config = dict(
    num_hidden_layers=8,
    norm_place='out',
    tie_word_embeddings=False,
    beta1=0.95,
    final_lr_fraction=0.1,
    doc_mask=True,
)
Each number is 500 + 50 x the weight over its row's rms, rounded and kept within 0 to 999. Layers, rows and columns count from 0. Numbers have three digits each. The size before them is the row's rms in percent of the matrix's.

# gate: layer 5 MLP gate, 1536x384, rms 0.117, rows 969-992, columns 0-191
# up: layer 5 MLP up, 1536x384, rms 0.123, rows 969-992, columns 0-191
# down: layer 5 MLP down (transposed), 1536x384, rms 0.116, rows 969-992, columns 0-191
gate969 104:354534447487400562603525436582401462555548554424528527453458515561474540517566515465491524427506503576510561478492493607462535456497512511465506495544453461488560589475414441507480476481566488522553508507493514468575471540537551602474480404497536553500551476485470508453555546495479400467484467507534410532502500549539554506494448519504405518542445491509426541488472520611474592404506555541546464495532557506491521401473471488583521517598518478473533518598401473516465517586500574472607546403476513511508431416568629558475531498503490447546461476491444520504410514497537467479
up969 107:531531455479512502522510562530473469429425557433492529462502518466565448456513418473457532441497493537413439622417529528498489484461522495462562448511565498538542531449589451569527467472470467535598476529424492496457448471437566502454496504475468464527466403480459553551462538583457452471470439465493445430536508564467547494506460533419408494536500456554502538469566582565413500453474590493517559412512499533528510572434498429545540486559520560456507448501508663488496521486549536428486512511527468537573465580448464396431583513474568510488436590600516455521495446533502475581
down969 102:492427426567380451496453490461580418492549508487458427523513553438521532524534532520591557555447443500507511462481483476417511546513514509521551514483584489538479454531488485568629454570577498443526549522518499553464474496452448442504534570475423539537454489473541499514495390480570541501499528570534568462451448553520510530439492466420438527493484551462552524487494434578465524440470490484494543520480467539472524474534495537531567422495503447476502462545493412513454423553485474522588461487535507479347508649566517479438565511494458435430507543545536539522499456465513511555
gate970 095:484566513519433550499516463477516540526561497483373513452511429409502494493541453531405521488490452457477525493492507475552531440514396403518500529432521473470546423556433529514505478407517354553491496384547458507557548520465494463495489519532577566462526463431439559576431545431432477462494557384420521550521490527480548524520413576420565578565486542448509489497577520458438511481513527491536442502380528464524421602493539479472498573550472544546442489506597491483491498541508490441435463553473476487525468475544506569501509475451424486529523417555519473451445484480514451505
up970 097:542578408519498456579446455560490558555465538501472488470430529544517523400553471495400493416547450452538576532528511406381517473571483425479589552459535477501475394493507430598495515405488470464488570565514485460560484558528437468507556562484508470513518405537491462466461507408429519499542502472521507558535370505500534551587464382463555529431517593490542431506509591446514566622410461489520445426519504522510485468475533590526515567548518477483510559531468541502546534530468500553494525584561499524525543549543510522417500448555475490526516477526439463436487566567510513541
down970 102:459443496551503485504496480414481488491428527505525483464532483502454409553645498519454459519502504534499516507517517487519471517438419541473499523480485479453550541543454548450445468478524482417570494483503577456503493506505510458467522469549536520462525469537490515653495442489505540536493475499548446554518491510518545531436485439484481522441401438521551465528520405576464451508528514503430387613482491472466477605502462522455458679534405593512589442488512430434560530560515534425519559549486494563394460358447487472553467482450431435564439500463527505556482491419472498367
gate971 098:415542514454572547566556451570531511543503482456541480626447501436435458459505561498479634547489530496601441450625474513497513498558462474532514473584476509498496495509532495525600477565490527482479582457537495482498453510497568548400533569531516457462436537505538444485496489458469483524479488450452530443422489545510506494448533492545486482544581536491526475459435476398513520491552408584442452430578465430497523570453497431467568515454453481538534502543497444528561491511488489549510510560450446571451385483559470517551537531501445525449481538471516507549524473476564514506
up971 099:477484462461490417484489504465400516448475550528494421456455394607572469574505450429422568463510494464518432499476469472490512445639503453426503471478514468404417526390480540434565482465451561479509522472575517448417528526463416528485495454474477516390503470528548532512465466517535520416494538373484527466359526400502545462544537461467490497453440589545557506571635479488557424581525561514477524439518519499481525507444407535485543515591505523486493489453452429505422377475579492425542525508494480449521419456428517439483554487572491545543429500500489526454590535485512545457
down971 102:537525554512579461487533517511541448516503537490654533513533519421466495529509536493495464610579508517547518446423574521476471480514590582612488499562469563512434526610552439532432469582485535405437538475532582490465517428428576477536582593535487533514484506476557457467471580494498527533494522455602475612536451488523458452410398537584438499481518480483415521509499539493553594445573430426529436494594437409479481500499521462555517453453482445491484520548523623533602497476486501569522553387590442462458455462600477532510512491539502488536555550370459574541566501579535405486
gate972 103:470565499493527406484509488533449556481534493455489506496556512374520442476501521491520438506446437502509494478494487496441509529478488430435408457443449520484446492532547517518452485514538469425497578414512471471453481503604594542433449455519466575494529506562398457528537429523529460507537585599484404487472538458519474582540584491471473481423450451522456502482518476559496601436551490433660534572491510551501453547454515513542472529457575466567447431462490502549508551568515526503532485479498479397510497536518545512542552511485537444472551485412516465425474464450587469469
up972 103:505436542543563502475462512387529386459530450453433456465487489460427499423471465551580466521360457576575502608494554422490472550446475485539485464462527498530516457473503564507551471495604537596511473407445475525483549456513498433480546477577490427460431467487529520463454504500471458497527427433455550448489462479430542518501543498533580528539508468528533377487455594523542604529569432438456500434460493494470525467448526537566488560480487431490394405514471481483519540454512517558429465509447598471550502488487453500510486513503511518519422547557501505533586507400530637482
down972 094:465528542454496489531524458402437582573459588514495499596436495481571381597528441521435466524605535581464532476437519482386559514580503479550450493487524510531534475419509543484479480515474474419461475546577425484498459520539450479492593528427457513641524514508526409529456496531493533482595519560496503567505558395469470494521519501492420523508375574441498534513598512421537428512397470491412436547543389536539445576573493445454580513484542527580465430519537461483505489536506403463481518458555635468470535424472557471500619484476494443595493471473451493475451466501413468460
gate973 104:497421529489525467513519472527559458551546445377557521486500449441486476527436429505546551505550518473559517556531463542547494517540536460542461436487403487519523530533482560506507525451479506570513495448463538500471463590580496522469514432492544399465526508539495526438464525484657422456487481567503419517480556547527538536518530533501625514429526536510520507618406501565515563410504561505571470544524507394581493534494559521547425559575554518409532534478470564482527571532508471457550599494497494487517504486489470555510487467616535381476591443483470533537510485533517462431
up973 103:420443542391506532465421511472479430516576481491529560498597543495509512548521581443479551551512589496519512514485447496482549535510481536473514387404462542509534499430513490464445441569537432493471491531393554412428579504487498593472460514441518454504498450435482558510505542600478445480466546505457432539456523451436486521578545487476481426492508452513477448562479518383504400502594398526570532483601569517481535413434502376440506489569441407459409477593483440567549537520491430537574502415586477539518492450477548632451533540497517565420497529417531478483502526491474623524
down973 102:559470567529489442651498551546556509550514512527550530454569443582553507453387401577565497475527512464496580584541506499568541400514551532556511515556490554445470463551431495454523448379456578515438543497438447490523481537484514562549571410439456526435525470526474467552516549430500453473438539530512446489502436526523573462497496506537553468401532485514471542571469513554520488476516613641525417506459407444563515537532496524513519555615538558523455493463499443503449511535559517481539469477496521524566504423483389453455540522540453433501583476498441557522454475505489465502
gate974 105:439454519457501504405462509573524577547553366509539513527517454491540481541442455443415491537462536448520399459486419541580476548465566481495528546563601573513485467543622505454536451547520502451463475536439603514438540430474431479476506455457448408550437498474522405494556551566499553447466558544551479527559545485471501439490446490569491469455528517553449508535512533476647495441487510546506472520605484529590526534447540551484532470519485413534502595549432572515443502457528640547574553496616418563518458484468495621580597472493438517544460474448448550550520454525499558442
up974 107:454466483489449478416499525530532587489585416441570567490597470502559505594415502486429494519431583441542362435476457567576520518488497434451543495534503516520519483584597454484543509544450499468449522501507578491438555445457465520535564532448499411556509593473520503565547577551557456453501501454477490506605556461512365423472430517615453512356507546524515480569541543501574465486462539532439480520528509509583496508489589475470551590463463484522473484541471515519433484423603554530487568542601378512547505500434474585537571483469523511547466468467440571546481467483547533511
down974 108:475526502439414461587468547501460474534486494515476444520498511465509568538503503477427409405449450624525542487511478456503512499472502428638435540536461564484516464417391532562517539543512497543509511495498517571550466509585523552504491457501421562492572519542407437510481526514502504419488442539491445527495455471534604546440517539447466535555497564485492514470456539511543581498429499473528553522492492462463489433521478537452487489482461522519441467536507359548478523534465467506411458493447471459506497572428495473453521486512590485445541519496498399538594582519509610581
gate975 097:435497530426519475575463389509501443410486565443499553512434458440513427488451445555385506404536548493462447509439485521461491443369414512512535449461440518536618460503443507474433513546526493593494503502554583562424442591442468508478556477520503570632511461477505542473495576520539509475573441512516538475543563512536458455481591488442512484468441457511496423547439568490510598588565462457564518532526477513426517586571599538530571447499429573479518470549495458499470488542581428547562505513588491381501518557476600441518505467512504477572423517436518541411555446433566525458
up975 099:504519556523512361527569471528465543455489457525457566467454461514622539435551441581400546457399488457525562478466544479527470503459498472465483495497510488566601519472495515582534537457553546471442473463533438554524504545437500455481453424474477470495476482542510540507530511547411440550533483447508543461513462516525481498429511372522501453520470495534479482511482383579550448486459477500477526507407547451481547449519594465516536397439490598475499528532522481520498436430468524566496538475507548423420504492416412466545568577514592490441494518494478499416494512491528591511
down975 099:480517478619465540487483508569448517490469485505490483564591598605493482480547616409509526566503526584513540462529584493466473495469565494499556497508512434485459524629415607530554464531514484586443540508449502565571425444506452517472556503449520492476529432465497451618504519552512564495498478591485529507488528391567484549492402537486538577517468570504474502416422486469450516552561533522463428506452517452421519600508491524537471590493591505552602494511514454524423427512524535453479462536482482515543532550537442405509559481500540451531505536513404525511472498517479458574
gate976 100:446558605521514508429545546601470461435447541512423463453519525519527574479486493522524525512566479484581495399539534524520461439540499436463548511495557482483499539436533471529551518486409461539587527500447547505464519485518530450504486531513491466564497453499494581503504536438465521536546538565585515495557457603486510450465462425475516472465431422567508542473446551415442469459461456538490437509422452426469442522520539616592614516547579515524520526475453559513493452555592534502428508477473398391558580439545519561437521448557421461555540498400522534540451489552472525527
up976 103:537468484430529509520505493501405467529513540473470526483467492555492475429465575576523493500541467531506511477568533489509457417519494442470593556502492524437489428494433521462548475483405568529527428573501539483447534495432513491526461485486429593531482451412463507507494580540604605482422499514464515532585410393542600527524513469502484523439504509444503602512531495470482581497467505474463571510454538484492484468415474470533507507501540391456458538542522480494456469497463543480505467595497404588496465466511492551424447441477546599606554504503489542613556544593447508431
down976 101:506536465499438520456518549536502476465488494477425505447472527483462589431463462563484579414548490540597451566468495540503446444538443564485512456453487537499540477537580551507580532499565442538489529547547508455408487487501446502572482512516447557453466411527536452531489603490445570484522562481544433499509510590420502529546520541407576543568489507381492460485527454525480468469525561524463502451548593489504505405487382500501511498527455587497536439466536501563474561471605580459429435445497529491483503543473505493508458556457456524481504483546578457450447452510418526473
gate977 098:480561571460499523457495423502502453533466442425428502500510479516442489589614414420622504486491617455580439418478551512511459479515463452493456459534564567539530541472459530488524584485542574538535525453478455464489517442404528445449529510439464544529454566470547435550536487466387504512490610541496490519469552507576471432528501546400535496555554460436571455442426487492476476515517535454483559564515515508463410369497523497582523536519513453493483466542457565435511555414472516499546536536504480468502553543482436514510533481441533552487540536416482379536563498592482558521
up977 087:489488579483442481546580454527456543439588644518512545591495439554540553493516545498560472543487601601548527499434444455582586536484489514465534519502506570441517549526435477489495501447457535459617455458448522511449430552450572524512470496493502492513500611565484538512572543527514414462410523426563484470424599415547455514488501477379411449493505557526442441507455512474508506496453441392533504550469482490581437516446441456521466582536458466530496488522439471516551436524529478513487507466564550554461525574466391527452447474434553499468452406439455514560511566413519507506
down977 093:520580426452631504479459598361626508523435365537533522559537566449463562507496511466434527491449503474524520502586459509547429456446448479429586486541510572583459465618590593496471510488467543541572455496480490437569481468603412504451530527472482508464576440494418406499436462510524492542536606545427514512463514539470500563505467481518575484543579499476515624479506524529503496590533526457526440471538462539536474548541461502405504454511496506612420519403593476540444448490483512519439409507397483429453452493531458504553551435504566490461527548509447591587462452503530538507
gate978 099:491576475510479521514475583444538473462459414542455456522521524528479544507576469503415523500556529420436447462496483501536503398442557519370397437519491447547476546456488500540515533461463474547448515414402527578537510486572542541465471530537453474612516491514475480465498591577425545526547581480483388454451465567414417491503574507553574489514570489490513445506573408515523530531536508468526512409499536531568445503588493501390558530554481439565436531508553476563488615473558526465528515549493507484485485535575564573509467516512462495533446557519480416395468433549443552496
up978 095:529539517469475455455555474519555548432473452434480502476521485473469462506472450457521500517445572589518452501590465527492493606374478532575516488457525541498519488453557540499488462548419491460559484462483465433475491586428482498522393513443459534494458548467512474442507602463509500608469521519485571500530547540528435542481454371532558505550440460448445461374563531477546537569500496494472535455551493445512443527493570562545451480462538543461526460478395593506553451459461586435436509539536519521494536524484518412517409493467506484523489643533484521526589539403568553501
down978 099:431408572531532440562542503567561472443528513441658480541536556517448446504459492609496425489533505463397564486475450483551538522543521519560535417567547479500534574513553475515459519539505507408568552547508571483455549514512399513469540609432520545559600589558421434519460559576530479520468463495503492454480484520567528469574536472405513586498556398471523493487529464595487442584569479520527499374534449618442525492517466556499529430427446430458543441539420486458453476439483451509498476510428478550493477445511450400473563563471518518540534378551523548446464561508528511544
gate979 093:509514516456531488475480408423537435499445530473464322484472451546424435482442415489428398454422410499543502513538550460494488492436505449574400507573473428434473532559514546534557479474482460501494488515513424425528439456561519459465471482518620500552509455533456469509501452520499493651480455545515514483454522355503645533463463557537576471431492488617519554434442532442509552469465571448412472456436451522477494491572551524522548445519578521563546514475570530455500480442579482484577438521589440436475477496540515445536549448428437598546524532560507505592537527505525550445
up979 096:449480517522481475431529598428409511508528286508542412477466485644575527504435472603510492421542485541524593554513428437488543504600569477478529568511453411511478550401490436552522522475534536449529456545460536439423595480500547451538544532520637519589487545555490577519502518495449481505521472554522436567588525557445578503467487521487463535455466520469503547529524514468435497530470503443514523494475546563480413433486444439465480434536525395536567511533530470469488570503537390443490438536408557523517485586504506591459459555473508495438508452451505577555483404481509517476
down979 098:523517453536561524490435447465515565421519581471418464532526425467536497476531544416514569527569505517426424482521516478463378481398525542582462474553536648436484451545567615525458489553530379589454583464550471508564468470537534517511491456509465412492507436513558498480497485507527463513489568450432528428385444427512511401522523471448495501525532439491421535503410499487542494472436522503546496541471517436535612423489434499592380586613528577517554454512560492573452481567484502436438550553524498500515458502532460478489567451492494518523548530562454507528529610561562472486
gate980 103:513535413516467510487545480513625591421406516506488584529527487513523480493523490571435519622501447476515506464569514571555531414538486541513458539404477519478500540429481459489578469495466497559562463517453476555494457530465465477529398540478518576504602540515576535527492641610452512555540431505519511536532416543525472460513471515408493518401480481502508465448523534556399490494517552625606511478530411429415529543463479515509449500462451521456469512478481535520499496556598562538450479489506548497464420505513486498482594540357492591464549469517478444536563539425537494538
up980 104:499429428533457508527512556408480508450461543484452564491444429444460489468466534542442467482506547639401571513466473496460594489458657437517476452403526509435498495498584468536535458566460494537526512562504485540458433446472539475523449573421458485523564545494515524525519523504483484483462527447508542505502436436549607466392479513448491505457493407511548428534502428513386510507562510480557602430464486486488504604517419481436500516519521497539435559415521479474496539629515510447521484468440537444487477537588476482469525523425505578507391511578471472443408586522573534472
down980 106:480556523483520473401507473502534503519540463578497459497523600512443548509630494394581423451499497515461460501449456498479479564508502520488537475471429431445602435546525544433559467487543399518604515526443534463550580511508493544399523497514495412504470477531553529434553504522471522428572632527549611458549424537563494566526530431492511477520541535540426513521493524519433486545525563494559433560506444528569487486536488528465637564556499518536530556638478586486516438600394576530424524611498527558465498541449550453470521525451506473526574485486511516451511492520471472454
gate981 102:496471463434613400508525518509477450552553528524407567543455388487528488402484521393505524453498470486481545470520482479480426419407517510563482533452486447461516497553525545452506424532368517622529530475494415549411517439400494419513512408524480513602602475529481539586510561591557519524540525525467509523535576432469474484489497457549459489530544467501558528551452451505549380553533492418473400491577504497492487434499434567485456395471573500511483623445431560495523499544456500469413553456435518501501443495518413506564548488456534553572488489497533460523511465439558533495
up981 098:504548426526463430522514503425490521474610471435402490456380459491399441480507521479602531586457431463540485512511535537425503486498454529502549395443473528491504500462442444550518561449451564420483461513530441505512549548580515511470547634508568428309456463582491392514538503437469529476504495467490479517468571539524451520549501548468533518539533444335490390433416452510528565501590494458528408477514499508444436554472560475408509542562474483505441412408583543476532563490451477485502531507550456443446525465574481411502536483476552528529547589461465484466448462520534545468
down981 098:533480571524431533438545498516494566482521466580584471554479506567510504489513516527409497404495541491490540470522492512600471543438504482424467491568513475488454491579463513472540474563484393531446611461433662395566455439490462468465531407485440529478495413501431525504407517452557474519478488488462520508477345450461555570486450472511546482538441495525448649509559584477526493531430490555515553548435478436517578460460500515578478575455516515427559559493502521464393461487450541525476459452519587569525618532466572474545525548529449494531433495528527513524512614530422516558
gate982 097:592590549504535577489471367504573514525417539518536434471509492505487532463478493491516511400463520485489537501575519571459484520441509473552518437577563414584398528543527516557572470430540552508503441513466538436551515482466490489573521404480506413461503392567518453451545520450440533599454432546493614504569465385532531605485522619543486453471500425508519495532518544590501549455563559461427548538559454526539538481468529530536495600441560507549549479488448495532560537522461465553540495425494484525506486618514536483521556531503528460571435567582482429494578431606511491540
up982 094:493574494499455487529574442554485467561544551459511515538387552569431562519500469487584524558567435478507471564459476482587484460487571503628543515535464489481488496500545552585500476470459597528511441444539484509552469513483462497494478462558410429331441491493474479516468455503424465477460407529439514537417519475450532617427487401511508477534523539521538507579492445480492574500616544504456399550486451508513542584534548513511651562443506637475501497522587421518467467487503540555533588467467545506400505546574535451586496468506474449527513515514521495520450547476475470460
down982 099:516479475462493531509494505543497512456445513519499563522552479559571508453510484574464383443438549464541559526446448498430488517625419512377535451445469443490504508458482487411573535549432408457508477448461528530499429537484500511496462555509572541566482526448489505459481506618521550440536570514487504473547487652481489432557515519506494497507487432407425512474562575573517449565530460551513517452520495454481477499551493456536436464530475446579478567429464548550547450487495553499426414477525492476565530487411429557527449495489470483440480489502591508451556403429521549576
gate983 094:495578497546486494572442471565441440488517581504478473552647530488506476452484435552537501621453529494484475374523455452518574503463505570542493569469462518471634538439527435520412461520550515503491516446484487573571413640486499472519459430586555465547558501588458606580495439495431517482566520516497458470542476425585497518467522524458499456517555479415574555499459502538450496427556461488522496546487526456527482451476475569515542473496538593559512606522403425490489489431477492450444546519588535434485537510479460444422492540458536531439470541514498521530599476511540551499
up983 093:566549540525470601434453474524582512491671542501560503477575445401455500491458543497464573585493603489534507441466559555490506529537508537458492491491535576453514495498538577489545431481477501501453475461530501494506473464511448601544535544521465476507506477541540462556432531571478415527445540442500478472443494596485431486546533557596576494455473521446535448591508446546464584576459515497545505485552538455527466462429444470506466464478423506472464527593563609447438514401521543478470437454485427396458561517554497402481472484495549479532533456558466482495499457470540437429
down983 098:526385495370530416496499488489521512512419493546434460545442455579525522512481481497509523498523463516571521528421425534466577433534537550416480455529513402607462534570536503454458553471512596468482514466581556463447547436517424553559523582556559490491541507480492456501486498574603588570515476605510470554611596549446513520619479489451430471572489459515403532469489555489569495483471481502465435520549565555406494537563504476448494508445512415437473519528510521437520467590551499553537523390474518573437453466466538580540509476435540479583600588471467457552483499567497508544
gate984 099:472471519471500488529454460551559393448560446491602504441515559572516462497488442510454479491501478486482528542455522499483560460477461529516473606539684438485467575452433421434445422504519441568478516563545428493491441504494488502569487487513475376405529451624515561479526507583542522537448510559532586553440471499545505551555538505453581556484454386511518459530457413503511446487478503396434445480483473552411434517491588558565492515516636527507483539486561447548494535488563509489491383510487593422466506470489430563544539505543527473544562515539495456510511508535457455455
up984 102:521458516483441493447508476529495506528542487505602468420567493544519458593569431557421550468516458456520591538516480490514514538503471512475417568589550478523484603484460419451468463531518492553530442577473470501466495559480533489611457486495524377366466449609527561469469502591518464522471474598511550505416531502560517464485589537453539481449552355533522470489409429526508478561498483403433471435483514490483507458489480590582506513528597518500467500505520443550432474446581480488493421470499481458445492541420467576464516548582495469600521509564468493487437534508425541515
down984 099:481528478446437533511448578487538439641469515519378515503475424464450499478485535459502465566494579555481565519477454517439517513572571518487477458469446478498549481558505535525522461445433523465566539535471541490460437434468467475516546464542494471541474438442493439536506441551434535509586448537468512504514540391542451408459494431520454493515373513567510443502439523540463559485525568551569566559516533519524543422507560495429459638484549523467457533464516526380467466605474426569520522488408503597484486541504596449593547566409468564504472505505522512507491479437478609510
gate985 097:572472504486471584484417469467577517438500544448473379360501417528497501483505450601508430393533580613541486492468538495524492460513548490442440514453573484499470532555503525483547512491452535476498481568423508450456454502481539454398466565486500464448446392579534464459560486476489444440529442503579382540561551469485489494470523578432474455475533463460490516514418552501519559404495517512551523553435518475498537554534475478504521574505528474591539454488506506414467491484443385579483532505623444539443557569463481395526513437502520582459510527629501543511440557432432525476
up985 093:426507570482467480519461582516546459489515511623495510483492504471518490466499505497499513497542575558563564582497478391507580513381545482469585449519479539484432501601473487550535458504545566435537497484477459551514526472557541560515453595507508436524553468566395549533465461466498543454570477593522510544511482531412484506466525561590579501546419487566510524510532439403519576514468551508546479504501568562427522377474395503434528472582567535508529470555458564498543611527540452517491518534500567451447499462450510539464412532575435473507502506573556470533495481552505497463
down985 094:508484424456526594542460480609422516333518594408465548567488395527517495514432503551527447548465462511523427480495618442401467526525419515566468441587518410473462538476475493472417530510470447492463452430472487485442554538526369519403532523540475519479528604468565528531506459403496462486400515422552522493497509486541457536422508514518501511448575492538497422503467491674495557551449463470534603474531476455469461426511503509544534617461554528525494517489526497548407503510475575472461500532601510502560437567515489525544477517495490509488545453444517560491517495421482539500
gate986 100:512474470470549527546463581417528513508576461561470570465446582503457548436539481547552419439486459487577510435544448544521497534479421509458525494445536535491572462572515527511449577559546458423454496487503603470519464573508577524543525469469478492562508442525491403537528498489573475528446459487386571490545471517515447463501528480562529509572517502543588453525458491515522564408575474542522490462582478561489544393495609354453501608492511454543529544474509534492549536464478511432398543570532435528522462448414458486499473492554487557574457468506499499478583576568494542536
up986 097:500505530459596441488427487508567472514524502490503585444529494500456483338486444547580428560493501523526431525556410494513561464480518512558568538632409540508554430427561500513512559526538446422447483422441517456423476424462580517465466548408496508570459535478546410513478503520535456528459484594491562539563462506621533470539543529554516483549560520529482546401459495539464529468570490612543555516499502532496537470507492364399510522516444509453489440503511645483499496408568514564442439515529502566492495560421413507518578496464550492482526495427497549490539519552529484588
down986 100:530520468446508453535577493504477481504400443472441475519493476576518546579481477552535515478474510576460493589511609541494518536524569480439488418458556476514464546529441546508451474460460518589449515602524466508485472518527442448487566495593506406382498370546465584471513479488480535583542531516548516441446447550404514559526520467433545483513496438449456484532512450425455417530475517482481493490489583517462462448473417580613452442451566614570514473443502416522529432561464514463579497471453543474555563535540526438522493499534522434473498489547520587517426400550447476423
gate987 098:568482506509464458522521459503497586525373570510582491580502483514507508507497550546457614548494407504419521431470551495499570486494512446456490394517522430430482420428494521574494483487482509582504484442505519498537524423410579532499368487451408431587571525477474559464409529444566521493482596425586543558494385474518438376521502547437507524495494546529482488508540508486508506484535511554505507531573454511537432546466448537585503484510478467540547482512479448570431499591527425524511560447547484581516506562423545529431464460463507463589489512484514523445478578476494574430
up987 102:462548483472490487409538493480445419439518471590529460537470417532546492486509526465543376424535578539566539514599427452562603567498519498412552453477537482477476483436544483520473634397418466430643562450458505495625578488475481497546517517473490470495523436552416403491526478466504491532551475586524474417523483466479461517526513446514480515476498568446482497456466461565556467502578456424582607443554445476521514477489508504416556560544445536484538512475421477473530552518484450496431473553479493500564545495462540495457520475429421478466466506554516522540540382522529550529
down987 096:501555475563506425485523523475469509453549471364437516495583506468547493557568541519488577544490531551512495470575488538437515530454491395491460523524495558469489524508557548550585539393553534570514538558489460501588523415562569529444492389528531445459557518415561465506499494508491438492494513455467483524507522520588512391570493542574508478457543489548487509488547542493479465435520486437530488525487411503508437469447552506435528492445439490445452428470567561480514521476465532438512537534453364471430580613504557465479527505494500407558491533458541450505512491548541506470
gate988 091:526418524379524632385430539496559553487484493486506547545497568393573526447568494588393594509467416530625500474485454537508504528448482446515481487549446496497442501586512502537556509555454507471376475528452516461392425470528510533502549599563447501509479562498373539538464472480539448465464585497458441467460496393492503464461548529484546483546494537470448582471502501420488497488555468590538430423500481474570513488510528437427545462454438485514524442529445527454620558511529487509474521555599503482541433460435473466536377418468452551462482478500428557485503576460544460497
up988 089:484460499540476509474414514506479474451519462421604583538504462523553558535501510537476564471502476516567472458462476458370438467488388526575485402532585493530452507532507551491582534391450500493524527451514468611517448533453477472534469538553490538551457450513457490497476607393531489581593461496533477437597520527421485546474525519456484474473555408440609510502582455519450551496486523463483543508503491463509493563469621497525476442545507496452482540452576567411555518465508596538532587590412478491593441558427552431382447463465525569507494517578437565525559518600581573610
down988 097:506553509540517504571553479529469554457488515451470481490486515543403515489479527562527513523463495474478550453465534480542487572500506440455579503500586446512466503576542472471478535548453508548485496547521529434486549541574426467469534531425569516395503568558475527488496483526470475471473527507458504554522489352536523483350531448408556570537489540448499524526477527509484430515528417497497494412543482497511528507497463453555524423403483504442563536601519488606422445445461505475423488433532501533411530537563452520567565490588478558547497493474484408466392471402543479551
gate989 097:405550494519504508368537505399440494508650397458466460448507464559492463553526538501484526496564500512572574529488399483493530426545478482490588601542547524456496466470432441513501458512439525576511521438471411486545492433519461481535468403457657540510521463444554464417514542536541484349469460585438538538509540473415521536482520527639502473383527462481449569501548527502533455588595569430548557439552497522575433485488577511540495554521451438591439493582438513519439564466494544558472556480593491583456487481478533554428498432478519557491501557502494477547461512554454499482
up989 093:587479494488517481443533558526439489490493408560598553442483456509486514534426495423543541499490537419491508569492474497445489419549521590486571619565572468508465516462478456384417504572502498507466547407518463565549493514451471517528508525519494418435562532515469539533514511473543490532503427533512455471419528464569476541513434463464432460478535516531444488431531450585468468562484467518449408597485543519511528484373496441522396472499444503513500435548526425493430445465392451496581477491456434540541528500497552576542518569416499429465478624435520525517504532574495445479
down989 094:479485466572466518366530549567569509590497549473539469541507539336592502577482416559523516545566591529494429581454588495504548477386496448512477508386498477513554539469491529493526517527532469449551495532489465438458511518499525435463450496443558433523478565425638437511505544513534473467538531442518512520518426503554513423522574524494615506468517503470573462533502558542663553499473425446524528456409444554428488526525427591515499454536485567513422578462469488565561493475475566462501497452538547459443528563521486519489542484605571519531510517547468469492467435448532523567
gate990 102:457411534544556473432591509467463559560469461510546500454438606581508501594510518459500469561521558440571521542494485506521500474559579451486602426533498565544468495396543493518537495410589531538486551538546502471517537443540578491554442479591497593446512456514549438444507567405472415423545515485563473564489497464451538492498525455583459552492421487588487476455449544526555483517651529504491545560451475495438511482517609467581550422542489457364516551487463529479463406521470661450389418469587505472546433510474457559470416500553461477478477545432477490437510554497557427505
up990 100:428386436502485455409535474640508491531503590489594529451485472442416466434526567507403477514489389530456529503458418476453486527485555525461504480506543553486419453504543529502504431550498514538448565511502525408532516494471511502469564507408585473490545499551435504453480461584486468439491506476485479411607517538453559605517480553500450522447477487499458591414430477470500486574462424516538544476500434575421406412485533491598491528504472520505415469427565578540512516426453477514492570504551459548384552460405453478500549529436467585439525472496510450517506510473444479525
down990 099:465482552519540593491572450551530411514514331476473547562404538544446538382559457571496467398550476453543467495478493492508520523455431435497440543543475540514515501531439442441583522538502555505465511491479530599508609484520620566509530431538393495550531520520470457528505543481564515474529530472505494505494513451409508524407481513543549505513428589557514503492549453547512533491402528521444508551524528612611586580440519565468616505579503524545483457544440535532468506496513463479471562457441549479514572484495578561514485537479531592481515489546483566560476482466541494486
gate991 102:417509442520564456507560497569493549542555502503577417394403616579599470456487476561514538550515514456511544506442454418450530466482504501498457539590481432519479487485445491494454538509496473470532477532470571490553467509465417488562520489489521536538476493466489511476512482503469482508518603501467549505469488331482457492528471512476552494483491591464421415500480593501495578475492499553488482552443426542478564554458486509565584482617488542543480450565507453506479409478564551515530515499497506476548524470489430430460517522464544465566461549524465442555464508563477523469
up991 106:490547452510424498539547503452476496561599593444472484409555575514514476492509489535586505424545539484443499504528581491442485571460537515405477483482483401443434473570535523529470375564449477383602440426597468452453370446513528513533516555534456491440523518580557469542518464483594538523507439512388475523488438491530552549466601462411442498506532321503558553519519498463460545577476489540445526448514531543469525570477554498466607524518479582497444562476545517546502526521568506465483496491533561521524534447583476516508456508485504430514407421469421494479467455567508509471
down991 102:486528527520501498538410351372472464417553407511381446455471461461592448513563500568471504404560491476543493572538457514494370447528523476551565493418552422498592451498541488516358521463411567530509511542576475482434570556520498470540505523505508543486530564439497513512419528510561526433538539511436509476443476499573594541543431530507486540517520549453421572483461475534500488473539485466452505569415554501572532448525492567498465447513493464436486521484562583502478501441557414589479513479506469504492547499473508456510501522560539453517464533449483478482528484462483608549
gate992 100:487521490520485530399543563386541615502505458443553445451506590492503498522495510538539421517470458452534510560613474488429480468523517526459408517502572431517425520480524473508482521539504509484411516492631506475469500518487420544503469420467446514473468539480485484450523456567446553509631529436469467471513537469459534567359472543421571474497560484542474469507447546415454512522439477426467515581437579513578517470506449496650481474517456521498544510478508466543495577494500526445500485503564581527498596437541539505474476486531425422513461540484474376514531449520461493556
up992 098:552439435431488364446527514513446475573486482519429592530476420573484465491575508548496574451493518411509465622481470547521493566525587488619451517489481448481531490533445440588556479523525602503532501532451428510446527510481532488531457504454476508434508516494430481502384458502488562515501525425561529569555504595510488481513513525487506478487398558474523505502561396470512402471575561515474478552487527466440483494446512574513490590470598560500482474494604419482529402451468453542509437549495356510588497539481518475508544534432533482534529523483481492402533537500516496420
down992 103:461499471612621544534481480568473573410500482505497530529478479455461560494439533420525534484480466599388514429477466456614579482508437493532608457531522450484502500547450369431452526521503560402467453450520443531525534505507456523590514616455527487499508491610538529522476518569488484437484483519450507430490488614470513391502492432453386499545516464523478466501500479452471500577550566433566549409534511504469535494517471558484543441549447454524484502487497527481504594523492477507485508457468507543466524672496427522428530522471473564522475470513486520427573537553493525541